Each number is 500 + 50 x the weight over its row's rms, rounded and kept within 0 to 999. Layers, rows and columns count from 0. Numbers have three digits each. The size before them is the row's rms in percent of the matrix's.

# layer 4 MLP up, 512x128, rms 0.297, rows 323-511, columns 0-63
100:513473549549476589502521527477453575496403466467509578524559614460489490483455528490495491470557518486591580515556453591376504452559471523533514551542527474566490405445429536585417567411443571
100:402519537459557528521447557478420531463403480465494446534568545578522484614554391537507410552477492486550581450495516575581440488480569498488512495493548568473536481457453477513574528525454457
106:426414563562543552502474539464570364468491446559526422489532486543393467483483466512500467578469532445513486591427497501486457394459507468521504536445503463486535579494483525418495640515526500
112:521543481451541649523544552442548527435522523549402417541591590519528559488496536416550442536563530442396475516461538497518441591570479484484482523423503466537555484506491432511474551490544488
104:516539599463512447536568499557483560494432409601574445539508454441479547529485527604498586446609414547524426545506535511502505484487421410546526455478468409438528551504478601476577521594482549
094:545429368465499550496455494529480510409500506406479437482574472488479508506439485477482483478647478487550492470437528417499475603522546492460475508527446602495494523503439550567481465466577530
115:552530483482478475488468476381410474460484544455505568609555494452530587505533461495499378524574519479485527451591445438513489645536580544472427414510478465421496474527527448443488457388465516
098:503521489473541482630428495516444477404489389578520540418446473446521497481463591565514466525468462513512575520529482565542460621399463499542465478412470407525496558470431579499589530507522550
103:500431568439474426470528583556554522422476552553499473431556543510500408575456525574485548557462451519602530454525460495466457561502478509531530554503475503565447530506483400485457593470591462
104:474518447502402425568533467535485433474468610395545401544520479497477404438462509433506475533570541487533564387508519570453537558438509537587472442415451414525515484467558540512591525473648595
107:415436587476617530421425460457498450551476462587467522478515529505527528567512587435485550467485452611430535506463564495545481501524505457584503522574445461474551450568451554536449528584607586
095:517533467479484552501534465400452509448571458578451499591470492501523501476496488369451485455518486473549440424508446422476551530530521616491507434546595503496542448406490486454449518609447466
102:464466510477506468528532450493475443464331581477569477500472520587493596449388495458489447527498431449496507517528485539437534495504440673472432545495495438543504506588440515423419497578529527
094:498511425505434587581438474423410413446616475551432544544507478537541491583482529488407528504508562514495597492457581617458460495571565477547502497465501435484557489449448476448519549412638513
099:507668427515477558531641445499492441462428603542451465488503522515507569555489539460582418480544533543516557493519481535466405536491455519446547467400490471522468389476570553492586464495496566
102:463360449487526458553608445441459400497482469469481497525484506424546512542508475504502485510533489409487452466503538547467510500609566564460447454525485590439488431422432522398512473511486521
093:586548507433441413500441483488509513530539482396555485446509530515599483537522468477494475414518501501412447547496508552451474414557585463505540523452459560483474462561514550410381529423550459
106:543523545531513512536525418413487416584484505471432489443532434630555367471449527528482533554530504524435590534486436516586438458403566530487346498561500437498477579446517509519538442576591548
106:502548548502477487502440401456475484398332471507529591444466547429439482389481500523549522478380507564531454526433534448500520477500415471529503461574515467494445547497519513465522612495581455
097:489629527489500512439485485537548502472390476572507479553552567514556493470501566472415507411439513450573514553552481523528547589523523514521496484524554456358504545437443438564513517564565534
099:466534552489442570429481502453422527540556501510520504434562467515471485469607530494531456492459402496529450456455461521518421542519440495416480521528516410537436493472469512467477442542474514
105:520510486560545473569522462466491444398442481539571511535564522576493470487543548514534552359516501477457487493531510414535509548521542555382495615510444475521410453575422523535429535583504446
102:417483442405533495470467511483488447519474550498504449489423505496504510466504475532533566530570478519426555478520466469448616483476431495404423495548357479517474454433512504473436448384452492
108:483496573455589558504534628502495525566447494472507472534502510418480495445435485518477598543505530480449454509581411503435548563524415550468472554483537506448491440507430511466508535498492532
090:482467565566511475483508501484525497499499459566429524409403463511510639463461523494417531465415486480596491541485528376512566559467529530586501468517468499456502553496422442492514453547502446
090:465547533666408580489406515504474550524445477475479510475526529420531520577503487519464483453535487472462572467462441553562509520548588531547423474461573515517523505529447589556537579494531552
105:515404466521529450629529470489450417502562394531507524406473540402523533525524420524481410572535437541454574503558565487539441386502550534558506630546456538482506419572489412492499482508487494
102:518442505520594584493484541539499472490555617545490603531425533540539431445545517509530457438543483486428533480605576473566557361461450545555503503506423542626545540474455535550660496524438451
103:540497447470451463466529485506574506532456477520445505517472551543438496542459448539436571548567435440444459428471478499476487534456480468455471513440384565480612498504457508491560485510593416
106:415498562529469443499483530537558486496567465428559490498499547500586426391549510571417532494605572472479515465484481505503518488476496502480468544570521523473478528518493513421495408503580543
104:422535505494494430445548422420493450480442441544436483528550500590493487517528544511565517494549544547527429465462521530508617447441579446463519470521542439520439472570507465432524466541481498
099:581403518465463478410460468495486506517463568558551477474488462486565505492527524521449506495542464524567472436448462491616626568496519533530416497621517458524469587502529434495457456470537565
100:474460484622448519512483549460464528461434489461463454590536494541459472478544567465443577417558513534462489563611432514514530544530525461536492479471502639509642517496530495434541504503488458
102:480584465488588405502485504391511501523505515468502475583428457517425501495567437554480516513472542443463533533468538446453526403493608545424473452470521484404590481586530503570453467514487496
095:479505462541619510500438469487579552511408435473495523584499486434492585408553572483488533482498410466556480508479537518382524525567576462442497482527584442530561469430525502672488562446477528
098:529444444424543497568481510486552493488431377446461435412438503525539507500499516537495463508561469524496411479533494444479589450471387503536497406418544420530549455453564558475443545534549505
095:486593444562478460534421499467524548489555530545450403527477483499464413481482512483517456551539572442489482515550573520517505501561445414504555389428546399481504452489508519484488564478414546
092:564456517451550478518575517512561499586504498524559502429514503485606537569488557581436525505540491455492487449514561469421512516460566551565438544482515495513438551537589480495496432530646483
091:475451489543512510576519521489460479477453461577504527624484563474475440526616493512481508495483412502508494495402521549507510419562558534400529500531515492548574504401560605529505498474484519
105:568471488456489553390447532570434537486647507525565453538518446464475562447392475572436570542477519455530512494497553538544459463495414589548454441485417500479432481513442472411481540406498425
096:585577427473440522505518461438526497511457460512456440490448550400474512391543439514476496537484481532464450538475498525464562513604495605489526501482438508518441556469561479434595512479617499
098:508606444424533458469508477542459495507493434570569520530519508587488534413622505520465536542439552497456414584493448448475474527479442542523446481481552389481469525532495525489496563479539467
094:536449559472421494454452513440457612467472453403456395474477511435419459438486534502552562502495478456447546479510494582505510465524443494568474497481503576502457516479464516470499453535450443
100:574473575551557529500457490552410364488472522594447434531584583465534465499571610477429510484537525586464539499494460489463437519514464464490608481458526420468539530340470529448489497461469502
105:539452552497521505580495548514524521413414551533476506516449466510500549570491438491474502506510512464490429485554494418423435345427491550500464439516593450461467475425524423459406541466478425
095:551451565494448504484464439486478459518463520537549446439474493467552512407481528423507461460530530505526523547490467448405538484405524515458539632457610520562494479482527509406480534449567504
098:441434588511482480439543483562447563420462474511408519540395500547465541497489585535440476536562509510582563508448512530608518528627413525552493454432537526547406539444527510460511539450595482
103:523456501427519495450518527571583562514552535507421483519580603491506552479513518591487560569461563632542500457468548564484513432481600468502408464509495514486476541530489540510475465446463439
103:507546440546468408467534409518500544413465540470526471553399578502501580512513553514530401474511447453504474509443569438481460500580476468551497565525453410494491547455453472461463531509511537
100:488547624479551552477498496485491479576530492495579448503485445482569493489474458523503520575452517372522442499560479491490563545445474498496542464464539525457508496487471492475481507438555432
099:484508560506534480499535495442579479527468555554478557605442530505470433581522538495431487468515473481609528460443539444520545612478681465556494465565488480522576582448504538553485516548523470
098:530518527467510590541514418520519522498446500486545501461484509464383512492448477498465448453553514498544581547468576408572513525467583513474544510511482529460560639533378489496405538537489469
094:458486565571515610403479524522535484579460504472554538537417534462536568451546483404484505472543494528475434556474550510542533533503575481534398452447484569581597425463458558525557395536507457
091:414494466538517584426538576504432515466524483474516512544453471552453552531519509559449490452543448392579464473444462606424467517519495560575511490434451558554519438569530487473517453450562548
098:606425505523549521499504502424514399544502540459514560506570524459499509474480527503496370561499563424531472567496483566535453397476489512478523518488386428445445560453575470502549464567501415
097:476425448461494480458548632475547491415542423494443530497545541531481454517522503508579449474633572361595481377417502544467504419473527430538542507529434509516489467506518437463581551505539579
098:525542509436519439565496496465465507580369468457532482519455529566444502483419506505498497430474461498381560472522561510491445463416583453468523468579584478521471428554544480406466602431469505
097:448431401529551516508485473471464476563511498472530499522500519507492448509505595553443532585535472520429416587544460487476504508517461480428532528481425462574491505495395432568432529522470575
102:414564569523524510575418601552447434458518545467470430473528522499508439578435489647491555501429489515432487464389575515543497497495493484489609420433428500520516569560609535481532530524521502
097:567519499533500528569512446423382449535503500534501493498454580563532432395463460523533427473525508498461529460469567474534499571454535486478507435505416475549553436559497493451555564549492424
103:491466478412516489418565470494516487471447549510544423422481510548610413452545629553449486472387451552518499510478576503594519500512468521516493545439537522531521490524422510510468526581521496
088:470549520484509558453547506486554502490444598580387618529587482557467517583446530593545443550599506479507437507506419511426462534418472507511481431510483578540550498530560444519412555585432477
092:525573512533549523434588576521568447566442520439525492565521436453445394519514509600441502501494548485448562574534479484519526502469588601556575444470490450539608513513527553599502543428479523
094:455566468543553520527471526430519481461540482470513492568410575474430439422545527584433557481405531593542558489450519531509513442494559507485433513475549508469496490499493417426494465556528455
087:456502539491528523518501603453472473526542566484460442471446498434491526443529446570456540467555495609454466563471550453461503499511551546515602523601435451437512512496533451436508452480418529
102:424563518470491551564602534508539484510427432556521521473511501466458513490437488580437502563500491560563545567417518539564503471517557479527445495555612537539421508523521480478486527389507484
105:505490542539539434502510512456471503498499553593489478494435418495410496505583566539479592456539477493541576512578555480504511563576564536543491503527442508564388527481509584528525555546550514
102:450543545466445489565516484447513514592404497579457507496422468562476466502452463591488536541524491524431413511528437490457526391522589439430493431455504504504495529580520470428542486459500480
101:513474623457519559495449504536503526505531549525558488442509568540492499479506570555488433526532491465471453550523482506461482479499511556521514485471588461506480559510456485461586507523556614
087:477525477544518491481537435492511582556405525541523554484551564476502543563543472523470425507476518384645485454383506477537531439472540531549458575469478550467491438454504575524496515562448422
093:541426462424517527606509534568458587544472498479506532484590539425504480470489502535404475509533563551554477471541447541435516616470585553488421456531470480487496513441518520491472484516467534
098:579486475524503434445453517485508451492538560545474537476486533554522511480552519552478450434584574527598519507477485598469579429489548500549598513591464492545391570433534597504499443429537494
102:516542490479446498533519530526525609511523580529453535594434492454508605424532401522516461523439481506536437470527472517505417431434606511481567473558503502456495441569482511438514556578413455
093:513444481528485540448458407422524573517477524486457431488558539460433496524615382533565535556463507432479556541446453499488548541529449648489458471395490475548461629446495471524559475561500468
098:530519490496476522469402495432476452541526501458544463593566568507483572433547519562471574521528552470484510483572575488473535501572511475489582482454527489494569511422430500459562500460569419
098:518455487494422505447503539491528453517371514428515629517532521478618528476495475521577537514538435389549427436446446520538439538493472528573396427517500561448498383577461523376582465527434517
092:523552414601487485486581589472475625512440511465454556568468484520565426491552516416494492486570461511459432481490518423544579469494423517530508413449527530582563439498447513428515400511517553
097:512538594556497417655433490546489497430503445492537535530500521425493495498438481461430497525501576517545468506543492468430493450417549524552531478520491537513527570483474469471511445438510413
111:538489404486473467431538478453515449453451567495431511452632447470523476568442440477509519462424474509522539541503339504462460498567563487512470485522466473518557459443454588528482482516540492
096:516474595396543471544440505554546550578417463528536468530573523495570595462555551552398529553447427547642565463604480542462469486526477491438508450543477488515447515419466504457576564560457522
103:543579488464488497440419564515517564546469469576556503530424504512449531431421497496537446510430503537439538497497452512472571569480501503418541499453518408476504410523421502444477502480455500
117:450471587501475508505477490569484459518508567568512469476483566404546566391544417511412456558529490427445425476442482524545520556503526515453467513446571534485479402549418461494538507593484544
101:549441502530551541447515496606556525561546501567531578514495481570546490386455647584421486458422481448529542511536505428431582488494450519510567442576549604532500416540493448489477522513572535
094:522442459419577489460614563522501500496533514496422507461544471562511507544447545455487439386550415550512514474536565520531490457452495504526520523492506582539460403459486427468514529488588492
103:555443477487444397509589487533517420446458624471455552449446457458465526501490457590514519474573514444528546529521529440577425542486527442473564514483487444558554545508511466596525507505457489
100:487592565497552427466449519493475514545500431451509472442520488507535518551523538513499495526539586498564438428492546511476519497516515470583508443438456541547535430457441516522449553474414419
101:508449507535415494482486457462538433441495470535448535485564580498448500437381536554434482540415635483516456426432516582520500424498617490512514477536554490494566466483519517409428462504563510
105:541467464421409487491501478480446517433446559542553514474617459522450464453545623533485490507463455550509470483492513448524493568527421502532512601576515428476550493540550370523488458571553472
096:503517477538499484509532447530435572547469495556509506561461463453550418571582450437479545502542518456452443477532483440487524474478552447556462510541527411559514427544529589550499358509537543
104:563531520445442464469441471617412548447482607603528552522500550482533500396498542517522451543439498455544500414479541546557624443491482466433413470503463459400565592510553492554544563530500396
099:519556445419520470533493504416498612538551545433532519489499508413521622395540520523530513511483500519483453564455491442416541500469453523585417515458432511511533507489483533494490498491532435
099:480439495542413488548444478580506509461499547560401530496476514488369482419516481513511503451515487504508540512476451460529558533449490478543435493519462410500470530443426536549558474512456540
085:473452512376592510499453522398497521464538493573454530416485463586552520446565515492591428454546442498368508483577473584503517564467483500572504519538472480635527534481501511525445452511519477
092:503452518550472491499471405456450509510525423503513513539512445555500527463536534536448439399478496502563451500489511573557487573552566524600492540461554533452448547504555535572443468551609546
101:505447390429508583446641485479580523477496560521530539530564451514469481537510431509513542545495529502516445562499460468489480554421417522439536440494524406522420476528522445519434596490576473
099:553490506520578431579500480544508456513395494448502466509461463500536536441472547516538455428526428464464547488546487489535477372459498479530563438551366424519557568496474554488545498466408455
105:420539575525506493455511525500517543519447526582552462502462534566447599438528581472492513519553568487458586553484474549534463506502412451480465538524482393471533538580450528387525563481568504
108:542527452521536497463465569510543536512463496572513524503573554444606496504578534581430479558502561448453556446484509484489604401516567469532383541441523491429533490556544519407550493485491462
096:412400467465468520449462483543488464521412506519480576401514443579585503486448492473452571432500539540480493504467522512518520424435434478469517381554526446602448456446566508508443437467478479
100:514539470477543507539423466580456484424488429586581394466533563474428532496491451549330498569492554488374507489472427446432479473414574526586506529488531522621466506423461474434504503477531473
097:523605511551583389592413559462502488475463521513557548594500509523461472371476495449581499503392554550499551476483495520436508484547458561470488520561538491477504506494409488473413476499472530
101:553509485453512410482517474457470603472457440600519480582417541540486393502462512617317478440473549437532555430421492478549590459497499483555500522502464474516555438485541550441478466479527460
098:561449527544554440410603542337535496440445494500496418547502536444552488524562457506506442507514525413446486494516496390452495475521469602412578479502405475466569478621503498512650451502478572
106:542445490474505492493533501444455488514454418567423500510531469587503412502567496512526515414467532507500541535530459459513421512510503526559475402437442491460544613423570532568518527487554565
092:561504537461523518545529545537619589580513510543433509578464517402476419558469497452421446491530563473515597488552451491518592448493398499429555523452543456463527478512570510491497511508512529
103:495455457475483490560466440436447530433417504563529569467564556400483523420446516530537527528507452591490524446477547453590520443522471498488497527466518583390534508427493431515616586482527637
095:497514470532514508552526430501513509443407479530456495514521527432493465559485489588500419460500460598551529449574564514538582563572474458567570397472473459506572512544503468576620455494564475
095:467475440454554547502519497485495542450477418558483443560510457582471541516428547489423508528584580545545470528536531535567560490548498464433550484510516501616482473554436494428540547384473483
098:557483498510444515551442464468364489515464495518511455465560525487525424442531507535422517513481474540510484524517566473527542420473515487434465486522509483492554418448484562477612534428447599
099:529484589512479426462441446479585535452455487518471501460543488507442514535561574539415475455458537577517590514571549466630575507550551464478461494500580501531545474522410496473455533513528395
087:502477511458449387516468491516501446550488519457422535508485497512475579563503529516545536498497541532515474498463537481533526594607531543575462438582358480521510447474498377569537560373474604
099:606505581499443478539425471471486526441598496505447511532463468512389449530506554531553541409457535518506493533393500536407561551464392485514515484486508405480502493549550619491465578505495488
091:429419503375424510470540465524516540441519553547530518526523459431451486610535579559456363425502411541493503535523567453547561547557505498557492452443478439476465500475588508574484434505448496
105:509580537523541512480439512432580576547507453528551464484582591520536516455458535591416534514419451525497460551436433495442482518510432520469467470499534489439485407586511467438573657519393548
094:475520490562565565475458537592487517478510489522526536367465516539489507612477516549403547415453563520511465529507586455511492478515500502449495431421646527503466493498455512506423409457492432
107:506537483491545564527470521527424419512599395505479457476568554504514601408443522502524476646475510406491534541539635473556564581452508485509492446533600530454470496475476455413548490453467505
093:560475498521505521548492491416433537528542526461461465526415519503532515498475519376557467449461402469478524499579542557447494431461475507446443531530429493510478423391511404563556469629479525
091:424500428551453497495503435472607478476512465505473554440509468479408450476468553451444493474569472426538522440483443469503497550499519541406570524427477516601529560514453520522421429521598490
108:444515516531502422392516581487573526491567580566500558469516522468399451526498571442487576493532504493551537529468505517529468514557534514500426545495423509554538516538518522565433510568546526
098:508458483564470587509478509486507434457488507490450482564505497484461472485503455483491438406462414441487497627529600543551524520545489552540474487409446477573506506467493609606493549566558544
098:609536426529524551485498519512570451498530440564513427460479480463598554506475482438439447504568630513526482534477459534474488403409547519529572527546528538512491459535450438467479471446500533
100:558531425440574530524484489507523511417422461527550613547464479475459589365492564535499424573461509562455519495531470459407470498491466527379476569494442518441541442536399485446469417458589541
098:489647572548513540496480471568568466464444575562462469489516474504471513495506491489451446596550483527510519541487470583541574525452451487532434487484485521554449477524571537579457553473408478
098:429419509460528497517525453490496474559474515547460530538572524549451494479468550451476545470515413582650510510570464488411549445487584575459466547458545467534544483535521516556510390492557454
111:597495543490560553494480484441517541513453462519499494471442518524490508520536509477437444427502516397521486556427593492476471482501551551470454448572584443509532477457491463591473570534516594
093:544588481536478446545355523546494502474472380537478445504501463479539463519557403486592541517535488527509541372476480548432463448527551515480444497476486515578507461515484516463405482489526537
115:536485558475568466568464496393412498524498489506502474517535485484507455627497554465534520506495582449519520504436400522504466466522521458545544521561478505494471470581444534533439504527448507
123:519454501476526528525497489489523461615501537537476535497517608579468463495475600529481486465391452584445462570466544509419515458484508588424470454543597537503597482467477465450400486496526497
112:520536509420468477511471461554400482451550565537459512513540538474503500499597477583512531610548481501493432539509471550537579585477454463404486476360473476451497362454512507541495582498435576
099:452508543530401550510452499463575455474533540477506452548545453416592451568432547433425507537473494528476424549431473590440545467430625466523458537483488575565506469411518460521537495499585491
105:446462509451526488573601449457452505507534545572433501519445501515570521451427449560535355590611496546480566450497530616504596538454430533524429508485483508428510518463425460435432467524386439
092:420436496476543508415463531493472504516598546503523464522464407518434594521566533478478586508513442510491513557531516515576549412517504498569423510474486473522524378497461569571566437420468455
104:506425421472526351532536544483490517508567511530448516482506464491438486481551445527578574459476492476466556433571516482447474517456478507543490464585573443507452584469510575540504550528478514
082:507527552440511553436429468505464475458462491504485506555475508478511539520567505465358582501538507646476483540376533574539561568437490461478457514523506482528533535479553425520382477476433491
104:563451460521385439510515568412436516466611583457552485556472527517532468450506594523560523541413535561480474528472564477460388510475533527523600456558466519524545415505502498446457448520488485
085:569517617465411502514451504474551531556530509558475518376628478572566541469558541509428492508577468539481560477506586538448478405394583504564531453498522532553496464503441453502475508564529469
098:487490612423597428555478596430445589440529458631542501492542548489530477500534360509508535526581436529473517472560489464449485544554511529409420468526476477612587465453483456505500511585465520
088:549526525402531523505471510449539520428506519504414489449500478555500557522412529404552515519519485509508524462500524448507477594532524462529458512587577441459532550453541538544420537552617600
103:543513547491467598523452527480521556505565433533453510455556551429464427492506535414436477493482427472526428444456498514573579470457540551585408462538520490468590524396516480400494488485395493
108:400549489504484388523506561415533488423532451514606559454595443529551596448532432473478517488455489538460482575443469491486500520494406459545516455487441522620493497532409532386510475426472523
102:542496439467518482415511474456474402536544461439451409488475499468549577481525474532459518441449361458483459487474498488468571476503443454563522513573536525537456428545467488463500579450445491
098:460560484554468536546543559460380421496464529552566510542589537456542557480554503464507410448534453487526513470509464452479587529436455516506421429488502526549522521506464526516493462519490479
096:514513569538519449526514621452492476558491445498562603439541499542463478511503464486496542502509432540567463447534555535532416497450449521568547569401499498448497547552483509535525509503565451
101:487545506502443566461436535536459416435480480559526470559485486482455558543530504496497388488479490513486439575568538478650500504606499534527554530571479480483506494390460500469508398493543475
088:538600557415540560530454579498461501487482536500396534479447447515385535567462424453465456522580622483561520466455542482493497499486501512522493513440527499474463585467484527503425525468482439
098:491469460470565522533568499540452494430472602488482557546461491479486560595491448431444596565545501486509531602462418487525490445455463521507544438518476503433550551456428507613546420500512464
095:559577560472505434509571476412474492429389525473506578545541566430498530468482541479506559455475512469411506458533441578475544512520595603509587478445500452580615513544502501488542398531445447
095:536508485507474451476513476554429442503573524472415532498502452501447507511518548529542500540546393556560569540437577499518586502514529423514494529471584430511559421515456504469508478467496484
100:514591424462439469584517542560545458524537530485502433592466530410457603507456525520577466487501505395440435567494512456534508543571517508434540513431579502460505405461504476469511556549379544
097:472507505562467543461543492486484554537512453555509542502440430542518549406523504503361449493424491474413543506443529528553542483507498456378401567569447425493448536518460471415534508541487492
103:491504532455438504571501561481491486502520520510479429479557486456607536501468426546424477454450504392448617517523468525440533472577578484500513550518429391551459417475532531548498470502499568
103:544427476502516436530499458444515522469452468499485501522548565388377524499543474527578518520521512498552557496453480442593439357435473479554459445542594574510458487518423480434502486507428454
098:462503487514459514500548584500527550498452540419502504457450541500440467505585483473478592485551509429590497581438486484487469379544531426532504465540520510496552565531483528563419534520540489
097:575514501489530384477484516401515464494465492433490373515516499571507459521543512536467478498524492363461434460532544495425524530500523565584422429504481498471463511555451511428544417503545488
109:536537524547541553543460477568510499535392578423481497520517516473496483560538458502532520505500464420555579592461567477484529561560531524377502463547428494481476507467511549488480394481506471
095:432434392469429419614479501485469569545499415488566546536542513471493637419523471513543516512505513433525607509584444557494492499511533458445563532522554398550497502502516437381583531488569425
101:487444494478593517495513476502488452506457516648485534429512516506560482391532549565517479507476521402539500553586341526543485602494475464512456563466544493438493552480442453447453476477549563
104:476513478476474447482511541481527542469460570534471440544468465468439543550473529528510495650440434474413514599506480466577590487446485473442456492462522564494569461511483518477507584448619481
100:552542546423579556453490523455478555411442547528526468456377528528380466513438434471457457572536483474477563555447571444553573459575460528499440519483594437461542514543466436548416505472522496
099:479552582487581579465471516524523520537444500572546510513501589460533560439529502472519442462457525555632508533470441480482525524460532502550461477551572552403538551564527582590462477448508515
099:528458509561531466497569499511409481486441514495472413484504422517464534432544509420548492505475508388550586479492509518506508482469436443499498507432490527394469461533441515419521426359411481
101:509551463504578429507525505442370465573446511411548536469556498438531548492541450470453479351497552442588490609443447411517590523408499488539587466463525429459549490494413468524529418507518456
108:513547476461488421542504507463550472464541525518418390403516415570498517519488534501499599543365531518521535488610487514458473540453544494599439523494621503464543593515437556489501545492567511
101:392517517489481427528595539569497513553567550567529502419480499438521515549485564510506539508584452536435507531454446505428436493509497497457503419558541494530532374565547497436432578479474549
096:499466521490447514558536513454449535477521527413475519434492531450521459504485483534657517500499439449521583483372507453497464540418480467464561526479541559429509493599477583470491429509490510
108:373507549513463503570551476502510527569512478496533484531494521462557582568448512494512504498538525437487535512493526569520507575510469510436456484476389487511402452575368476447467485501545514
089:519460559531445537498486563478452533599575537557535547465470462447439476508491534609490517594535501459487533517526494521511545541538552446465571532468509477394541398580427565445527539628446519
103:533490517626555446506525487559460600472497461588415482541495584452527536436430407606451468511525482469422612490553511413488431473433512415517400563469535480558469450492528564544499438549537595
106:477436425478536442603411450474530523569427507474506505451443528561561540521579478450398559469434449467502556449470472481429551527406577529418596404526466514475510493502507461553494447505490546
108:474481487524423599553363523566487518505492489528443539545500581592438531468417503626493460441567507411546563513533489477488450525490509494568481453521517529494598502526565570557554488466543571
104:544462491441531522386423535453448639467562473457452471447563552523550587464496466435604442569473438531481500500573523514496589525453474451453511468544488519578526521499534557421561421517513586
112:553493452460519534614445421488519395561466436489567494485463500571500519447400512612464421496511429490507516460543445583562533464570541522532499436468493581486463519480399462462441513437509479
097:562584445564485468463522483462519513473481545499574485514621459528450462506479513512601553589503533546517571553476529530503600455529482471546510554466539522547486506446517478575602408499457514
095:517511568595517507525467498468461500456510425482572574398522497576401427522515512551506591513530486406406457518454485476556539434471492568381516491418438406601442470413597442493463507548493536
100:500449434515489496572551487473497536516455373531472457444530390527510451492448519484490486495506485604523459406466439502521500521509519430482427461546479547499519387501451542520510467499497525
089:529533610497556538519517503464522507511436473523551500500508568464518576474492550468500547609449521530451488446488547444452351413533536510484477423451425512510454542412473553445385474427496440
091:630497528564534474551560466516397488533531479453411541484472499497523501475492436524429484442574593450572446510425518454362462581556532547547501598387550539508529478542500446428549492582486427
106:556462525457524491581439411435484500498582471553464470502497569430496396543454446473586456388502461512403474543491501548438498431381505552485465499500422552534438465571490566494510494501484561
102:532476443554557532519510510498502478507483541448616566514554537450514539553512482519545485496585618557484514514439435436489619493392503447551475515508505489463461392475435470482451515531478448
098:524612550470387568518569558486494389570441466506539440477560481342551505553544476559492487518454449418591478539486471461474526476470477486562540559557598596465534502469478435495451565516563546
095:442482500520504539493562452527505547412419447597577541567569483459517493480504492498481448516423538519474503538513450470575472511523532508576432524522564566491543392499472590510519414529513550
096:479514529451412485533431494532500495484444512535477491556416566535494470500514544523453514522516386595475502463528481416542446462590466474501465367510523559520498436487487448529504585450405507
106:489496464456449486500401473490448461500460530475458476482501493467435474578473550560495479514500472524614553526441630539517447467569506495575408488519574455462446574476529466446459545542449490
113:491383456470501441548495484581497442412462554498480606533507439557505476382514532495563467533462475571558524492571585489423529498486513519418612478410479503562418464424501488519494590473495424
110:507560442464517473512584455488546536475492565472542507426521470570504554386581498561581536469489514463427616469452483527533512532480498470445552422459545521588485536553535469427412569559554524
096:458547494478485460466481456478367455517499589475464445554479455463464522595493453495469608518545473520581496472508511537566487551449477536468512437509364409483474571588535542515570399415485517
092:509526495529613483516404464470467489536469456588491600590480467507503523448513508538412530487527432425518423477447588549460549436479460485525535417508443470496444419518526453480556483498453548
096:409412538593578469555497525579478551474550502564598589570502531479483457494503501465452601563457448412484529470545565411507499541468407560483496498538585540465414559504441498476507545558569528
099:443466478481410583565535547452532481506429424427588516489536439423541504413506507400400546450460505470486500495498507496500565536510476544480496548451522540473524545546536541546468491515524518